{
  "n_layer": 16,
  "d_model": 224,
  "n_head": 7,
  "n_kv_head": 7,
  "head_dim": 32,
  "d_mlp": 896,
  "vocab_size": 8192,
  "activation": "relu",
  "norm": "layernorm",
  "norm_place": "pre",
  "norm_eps": 1e-06,
  "positions": "rope",
  "rope_base": 10000.0,
  "rope_fraction": 1.0,
  "qk_norm": false,
  "attn_scale": 0.177,
  "bias": "none",
  "tie_embeddings": true,
  "parallel_block": false,
  "init": "normal",
  "init_std_qkv": 0.0897,
  "init_std_o": 0.0159,
  "init_std_up": 0.0897,
  "init_std_down": 0.00793,
  "optimizer": "muon_variant",
  "lr": 0.0226,
  "lr_mult_qkv": 0.4,
  "lr_mult_down": 1.5,
  "beta1": 0.95,
  "lr_head": 0.00867,
  "grad_clip": 2.0,
  "warmup_steps": 200,
  "schedule": "wsd",
  "decay_fraction": 0.786,
  "decay_shape": "exp",
  "final_lr_fraction": 0.05,
  "batch_tokens": 262144,
  "seq_len": 512,
  "doc_mask": true,
  "train_tokens": 843900000,
  "steps": 3220,
  "dataset": "wikipedia_en"
}
Each number is 128 + 32 x the weight over its row's rms, rounded and kept within 0 to 255. Layers, rows and columns count from 0. The size above them is the row's rms in percent of the matrix's.

# layer 13 MLP down (transposed), 896x224, rms 0.0664, rows 382-396, columns 112-223
size [ 79 118 103 105  92 103 121 110  99 104  91  80  80  94  98]
[[112  75 159 157 141 140 162 154  52 145 120 102 139  99 150  75 142 190 143  96 137 100 110 212 147 153 116 181 158 178 104 158 141 147 111 153 208 149 200 139  58 123 153 143 137 197 132 104 106 141 148 150 151 134 123 102 153 167 110 121 170 112 100 124 143 114  84 168 161 143 111 147 131 131  72 187 135 131  72  82  89 161 169 113 115 168 142 122 136  94  94 159 134 112  61  80 190 127 151 131 100 174  98 165  80 117 151 124 128 133 144  76]
 [120 112  95 128  91 125 121  69 140 119 108 168 143 135 153 104  86 176 117 161 121 139 112 112 138 192 132 101 179 142 146 155 159 163 115  70 157  52  70  95 102 170  98 105 191 128 132 174 163 166 109 132 119 108  90 162 112 158 149 127 111 133 155 139 104 157 105  68 145 135 156 175 191 111 137 113 103 134 136 106 141 112 122 164 101 111 154  99 177 183 140 139 172 116 161 109  99 152  78  80 145 153  98 121 116 132  94 167  63 162 120 153]
 [155 184 141 100 122  94 122 172 178 111 113 138  89 123 124  88  77 110 106  87 114 119 119 159 173 114 142 140 111 133  64 158 217 145 138 133 125 126 115 170 101  69 159 163 157 129  90 159  98 168  87 163 169 123 149 160 163 144 124 200 150 103 124 111 143 129 182 190 172 170 210  80  64 153 108 108 111 127  87 151 163 143 131 139 108 142 167  58 126 164 138  94 123 195 108 148  65 135  89 188 103 112 132 151  89 149 105 121 148 115 127  92]
 [120 106 119 160 126 150 116  78 146 114 138  56 131 149  93 103 140  94 149  77  84 110 171 130 128 124 104 162 126 155  95 113 158 148 145 191 102  88 134 122  85 124 143 127 128 149 156 156 127 177 169 113 109 164 159 133 109 192 154 116 119  97  91 151 221 151 135 185 209 228 121  83  91 138 158 140 111 127 149  91 144 172 146 183 146 123 134 107 127 189 159  96 218  75 168 103 140  64 214 140  77 107 104 184 128 150 121  77 201 133 185 114]
 [104 166 157 165 137 111  91 143 126 102 163 155 123 113 154  98 185 114 159 127 171  99 166 192  78 116 103 131 171 117 121 157 120 135 135  95 127 180  73 121 165 145 136 136 157 170 129  97 105 146 134 136 163 133 201  92 123 100 180 153 111  94 146 170 131 134 145 126  84  89 155 190 141 144 132 152  62 122 177  55 113 115  78 113 120 169 146 135 120 110 119 147 192 141 126 120 148 143 159  64  91 144 142 113 110 140 141 137 195 136 159  80]
 [ 96  83 112 132 130 127 130 159 143 114  80 108 144 178 107 141  47 152 145  77  90 164  90  93 157 127 140 112 133 130 105 167 109 151 123 120 131 122 149  99 173 141  98 107  97 118 108 101 139  89 130 118 152 127 120  73 104 157 125  94 122 157 139 142  92 176 136  93 111 168 178 153 165  57 143 173 150 135  91 150 115 110  48  89  66 129 128 187 100 105 163  97 169 142  86 120 110  83 148 185 138 127  88 103 144 107  84 141 125  86 141  88]
 [108 132 115 102 104 105  83 149 158 160 162 102 101 142  69  91  78 145 183 131 127 127 121 171 136 182 117 108 123  75 144 144 165 113  81  91 108 114 158 129 106  75 129  79 148 154 110  59 162 146 132 122 155 136  95 153 119 127 112 156 102  96 131 150  96 136 106 204 172 145 158 123 101 147 111  77 133 172 170 136 152 102 125 146 130 109 143 192 141 124 135 112  77 124 125  87 101  86 186  99  72 125  69 119 155 220 137  83 149 123 136 115]
 [124 115 109 134 120 180  82 159 131 124 138  97  88 174 111 110 104 127 181 102 168 110 135 125 135 157 110  91  85 102   7  95 145 104 171 167 102 120 100 124 105 120 111  95 140 149 176 176  84 139 123 132 149 181 183 158 123  77 167 157 168 179 124  35 130  90 207 106 142 141 101 119 141 128 131 109 159 161 118 113 140 158 120  98 159 132  85 165  98 145 150 145 106 135 123  91 205  90 130 120 140  68 153 132 118 153 138 111 128 118 104 127]
 [136 164 141 128 112 220 138 126 156 169 133 116 144  77 155 191 167 157 126  79 138 104 133 188 115 106 154 141  79 141 127 111 147  90 117 151 123  57 147 187  97 111 115 125 110 156 159 116 148  82 122  85 147  92 153  89 195 157 129  76 158 139 118  68 130 141 125 151 136 165 160  96 128 137 136 129 142 135 114 123 112 102  88 162  96 116 178 122  99 107 142 134 188 118 114 130 153 128 119 128 123 126  72 161 175 108 126 140 187  85 209 118]
 [126 112 110 205 116 131 187 163 112 212  95 100 142 129  78 128 137 159 131 115 147  64 170  81  99  90 143 205 151 179 197 142 179  95 111 105 135 169 124  98  80 151 123 142 114 138 176 167 135 141  94 103 159  92 122  82 158 153 120 132 176 120 102 128 149 104 131 136 149 143 111 100 141 138 158 126 144 135  69 127 175  95 146 138 108 130 161 118 107 131 149 147  60  83 113 129  76 100 125  92 118 128 120 139 173 155 101 129 196 139 210 101]
 [134 124 139  96 144 101  98 140 115  83 120 134 115 117 128 145 162  80  99 158 101 141 130  99 157 121 175 131 167 113 136 171 126 144 135 116 191 147 142  86 119 113  79 107 172  90 106 183 130  85  84 134 154 135 147 104 142 138  96 100 101 141 102  77 171 161 165 145 142 172 129 136  80 134 163  79 135 123 165 159  85 117  82 119  89 196  86 125 103 161 156 113 179 124 109 180 116 101 109  34 208 164 117 123 129 126 136 155  76 148 169 193]
 [ 98 115  92  92 136 121 134 147 102  52 128 196 109 159 191 111 138 153 158 128 155 129 129 188 155 133 143 167 127 134  73 125 128 164 131 110 127 221 161 197 140 140  98 130 138 110 151 120  81  85 117 136 152 186 115 157 126 147 106 144 115 179 167 110 147  92 160 163 141 162 129  89 160 144 107 153 128 149 173  71  87 208 149  69 130 128  93  94 148 124 109 135 149 129 155  84 135 142 135 116  68  66 148  81 165 120 135 133 170 113 147 125]
 [152 163 136  90 128 152 127 163 151 117  87 116 126 120 160  73  97 112 113 108 190 134 103 153  76 143 133  71  92 149 172 157  60  89 136 119  75  98 104 104 145 193 153  62 101 152 181 187 146 180 116 145 125  75  92 142 148 139 166 106 115 177 130  65 164 189 138 120 130 142  74 130 140 132  81 127 136  54 160 184 107  98 172 108 122 161 151 173  78  85 144 129 133 191 167 131 112 169 124 161 126 141 136 119 108 218 105 119 156  86 141 136]
 [142 116 118  33 120 162  89 105 114 121 151 121 119 183 131 106 127 127 170  97  79  90 117  75  51 102 119 139 125 156 133 122 144 177  76 169 111 129 170  97 100 104 127 139 172 121 128 111  68 187 120 150 115 153 138 158 118 142 106 137 116 107 131 107 112 123 128 116 155 122 190 133  96 109 134 201 143  86 105 136 111 149  91 152 126  85  55 125 183 177 147 104 103 137 145 202 167 139 100  54 124 134 140 173  44 112 149 112 158  78  35 120]
 [130 173 115 136  76 126 120 180 124 118 145 175 134  87 186 154 131 109  63 149  94 151 116 148 117 155 161 141 138 112 166 106 158 122 104 155 139  98 182  76 153 104 163 172 171 130 178  98 152 169 163  89 156 107 137 164 113  52  78  99 148 126 103 156 113 128 109 177  68 153 148 154 126 114 120 112 115 125  98  56 133 103  85 116 164 127 129  73 139 173 107 129 101 139 158 191  70 125 120 142 113 154 133 138 181 127  68 160 148 153 178 140]]
# layer 13 MLP up, 896x224, rms 0.171, rows 383-396, columns 112-223
size [119 111 105  98 100 105 106  99  97  93  98  92  95  94]
[[135  85 180  99 140 114 101 143 152  53 119 107 141 100 136 167 113 147  82 168 124 128 142  84 137 136 141 170 123  93 143 129  92 158  86 160 141 124 122 164  82 138 115 143 138  72 146 133 137 174 153  69  96 115 192 137  72 128 147 105 177 168 158 141  97 128 106 121 131 192 153 181 182 138 105 134 112 129  63 151 123 108 197 115 104 137 106  78 165 159 154 125 118 148 124 106 112  96 114  86 112  69 118 101 119 124  75 111 127 150 139 123]
 [122 207 147 146 178  95  62 154  89 109 171  79 124 146 100 111 151 162  92 127  94  72  68 129 103 160  91 124 130  90  72 108 155 167 149 165 132 171 129 142 120 143 131 157 134 141 137 166 153 133 124 135 115 111 151 129  90 115 117 167 100  95  98  64 127 150 154 146 109 109 169 113 110 121 117 140  81 111  90 154 197 119 135 153 125 163  82 137  90 135  97 120 112 157 148 117  40 161 105 131 152 170  48 100 120 157 138 133 101  53  97 136]
 [ 52 112  88  99 115 134 170 100 145 140 152  67 136 154 149  95 102  74 140  67 144 162 111  96  83 130 178 139 158  57 108 115 149 156 132 103 128 136 153 168 110 137 141  73 145  71 127 192 147 152 108 167 142  81 150 133 108 131 158 145 117 140 127 116 156 130 172 154  94  89 127 125 149 150 138 130 142 120 112 135 116 188 107 140 143  89 138 115 172 135 154 180 136  98 110 184  82 124 105 114  91  89 122 128 107 175 173 115 149  91 181 177]
 [161  68 130 132 117 133 207  76 141 116 101 112 176 130 109  70  75 113  86 110 158  97  94  79 118 157 128 107  95 136  88 142 178 104 119 131  77 114 126 123  64 155 130  96 106 107 146 187 142 132 161 114 110  83 107 167 167 159 105 134 152 153  91 126  96 139 110  92 106 103 150 104  62  89 173 155 149 125 132 108 173  94 113  95 128 168 134 153 141 129 150  82 133  74 169 146 151  82 128 142 130 183 146 167 102 155 106 182 118 104  99 131]
 [153 133 165 136  95 105  93 135 106 144 122 131 126 139 147 138  78 133  93  81 128 110  68 131 147 108 129 150 173 122 127 190 126 157 112  83 137  96 102 143 138  80 129 118  98 121 158 132 180 171 137  76 169 127 116 124 138  90 134 222 122  93 116  94 102 139 112  69  84 136 109 203 169 119 125 141 122 117  93 139 136 117 140  92 147 169  93 144 108 112 134 129  91 104 187 103 147 104 190 120 163  81 175 122 131 123 177 129 151 156 122 134]
 [100 121 167 109  86 117 103  77 138 168 166  93 126  77  91 151 144  92 143 162 119 109 134 171 215 157  77 131 117 153 162 140 120 166 115  79  70 153  95 107 115 139 103  90  85 108  85 152 121 114 121  36 157 167 103 137 126 117 122 135 141 133 145  92 135  89 131 114 150  90 110 167 121 142 135 155 206 161  66 164 111  82  95 123 177 119 164  95 125 126  78 153 179 119 176 134 113  92 160 175 147  37  77 157 116 123 121 139 155  96 129 176]
 [153 110 140 116 131 128 156 141 116 139 146 154 117 112  97 111 131 169 135 168 136 126  88 167 168 140 151 123 135 117 149 155  75 146  38 147 121 168 169 149 132 130 170 186 123 172  55  98 152 100  95  84 146  91 112 120 198 157 112 129 105 165 112 180  74 156 145  94 164 150 171 145 125 134 123 103 188 100 133  97 121 149 130 133 157 110 138 185 128 116 109 112 144 120 128 115  84 131 103  90 146 166  94 147 136 114 125 181 120 119 149 158]
 [166 178 152 116 117 124 140 117 179 165 117 192 107 120 127 181 157 129 127 144 155 101 127 144 156 130  87 161 162 129 139  84 168 149 138 138 158  86  71  93 163 104 177 131 152  57 147 117  28 103 112 140 111 134 214 144 106 117 109 147 116 162 126 181 185 119  65 180 111 153 123 124  96 121 133 208 115 103 108 153 227 133  67 111 136 129  92 121 137  84 119 149 134  59 144  99 112 150 125 125 138 165 178 156 139 196 148 113 161 150 152 128]
 [129 105 111  85 124 141 115 109 196 111 118 188 183 121 125 187 120 133 186 147 148 133 170 135 152 179  94 127 137 107 117  94 127 123  75 133 145 166 111  88  98 127 201 128 100 122 104 136  76  75 121 182  99 156 172 149 148  64 138 107 128 208 150 163 141 170 128  91  85  94 135 141 184  92 122 204 184  88 154 104  98 142 105 136 124 102 144 122 105 107 153  76 175 104 157  88 120 158 149 131 167  76 127 178  62 103 146  67  52 119 115 128]
 [137  94 216 170 178 152 122 181 153 104 102 140  95 111 117 170 158 187 118  85 115 104 167 114 143  98 130 128 119 166 150  99 125 152  78 132  90 115 119 142 151  93 144  97 133 141 132 178 137  80 146 175  80 138 171 163 108 103 137 107 141 102 110 106 127  99  80  71  85 202  84 139 165 119  96 204  72 175 117 152  94  81 117  80 163 121 109  48 126 167 159 123 142 165 140 163 123 145 150 124 133 180 131 133 127 165 115 128 157 146 135 120]
 [141 116 132  98 154 121 154 103 135 198 149  86 100 142  93 171 189 119  88 103 121 148 127 131 181 105 155 151 158 106 113 120  64 141 152 117 127 188 115 155 149 142  79 117 134 137 111 149  93 149 112  50 156 155  95 148  93 182 143  90  71 139  92  56 161 173 150 121  95 104 139 152 129 128 102 121  94 115  88 125  62  78 159 166 162 129 159 130 101 188 186 134 142 156 181 150  90 155 191  96 119 173 102 133  56 141 155 156 130  76 103 111]
 [ 97  76 118 117  90 111 126 114 119  97 168 155 103 118 100 135 104 148 183 134  86 155 191 103 122 114  79 165  93 107 101 159 217  98  93  92 110 139 119 164 164  92  95  66 146  98  43  69 184 161 120 131 129 106  98 109 169 112  97 146 131 128 135 114 120  67  95 190 130 143 147  80 138 148 147 149  67 116 127  92 123 156  83 139 129 188 111  91 218 152 165 174 128 128 123 107 123  75  52 136 161 166  97 139 125  61 143 136  93 114 180 120]
 [108 104 130 144 124 110 209 133 147 186  76 131 117 147 134 119 134 129  98 143 133 120 148 151 167 166 139 135 122 112 139 135 117 140 140 139 151 118 129  74 135 147 176 122 118 197 137 209 159 102  80  98 127 135 114 116  70 131  82 115  96 114 119 136 194 123 118 183 109 146 105 160 105 169  73 134 144 140  98 139 142  66 142 106 115  96 140 136 125 153 106 126 139  69 140 132 125 121 112 149 155  91 178  97 148 121 107 200  44 148  99 101]
 [125  61  76  72 100 115 149 113 100 105  69  98 142 148 129 127 133 144 170 115 156 198  65 125 120 141 171 164 139 114 110 135 167 139 152 139 171 108  96 133  97 160 152 103  71 150 115 109  76  91 145 168 114 117 135 139 153 160 121 154 118 174 145 102 161  95 141 156 156 187 109 130 112 186 165 128  84 108 114 129 121 115 137 115 144 135 181 122 107 112  73  78 137 141 139 114 120 157 125 111 157 118 175 106 133 148 117 127 105  81 137  97]]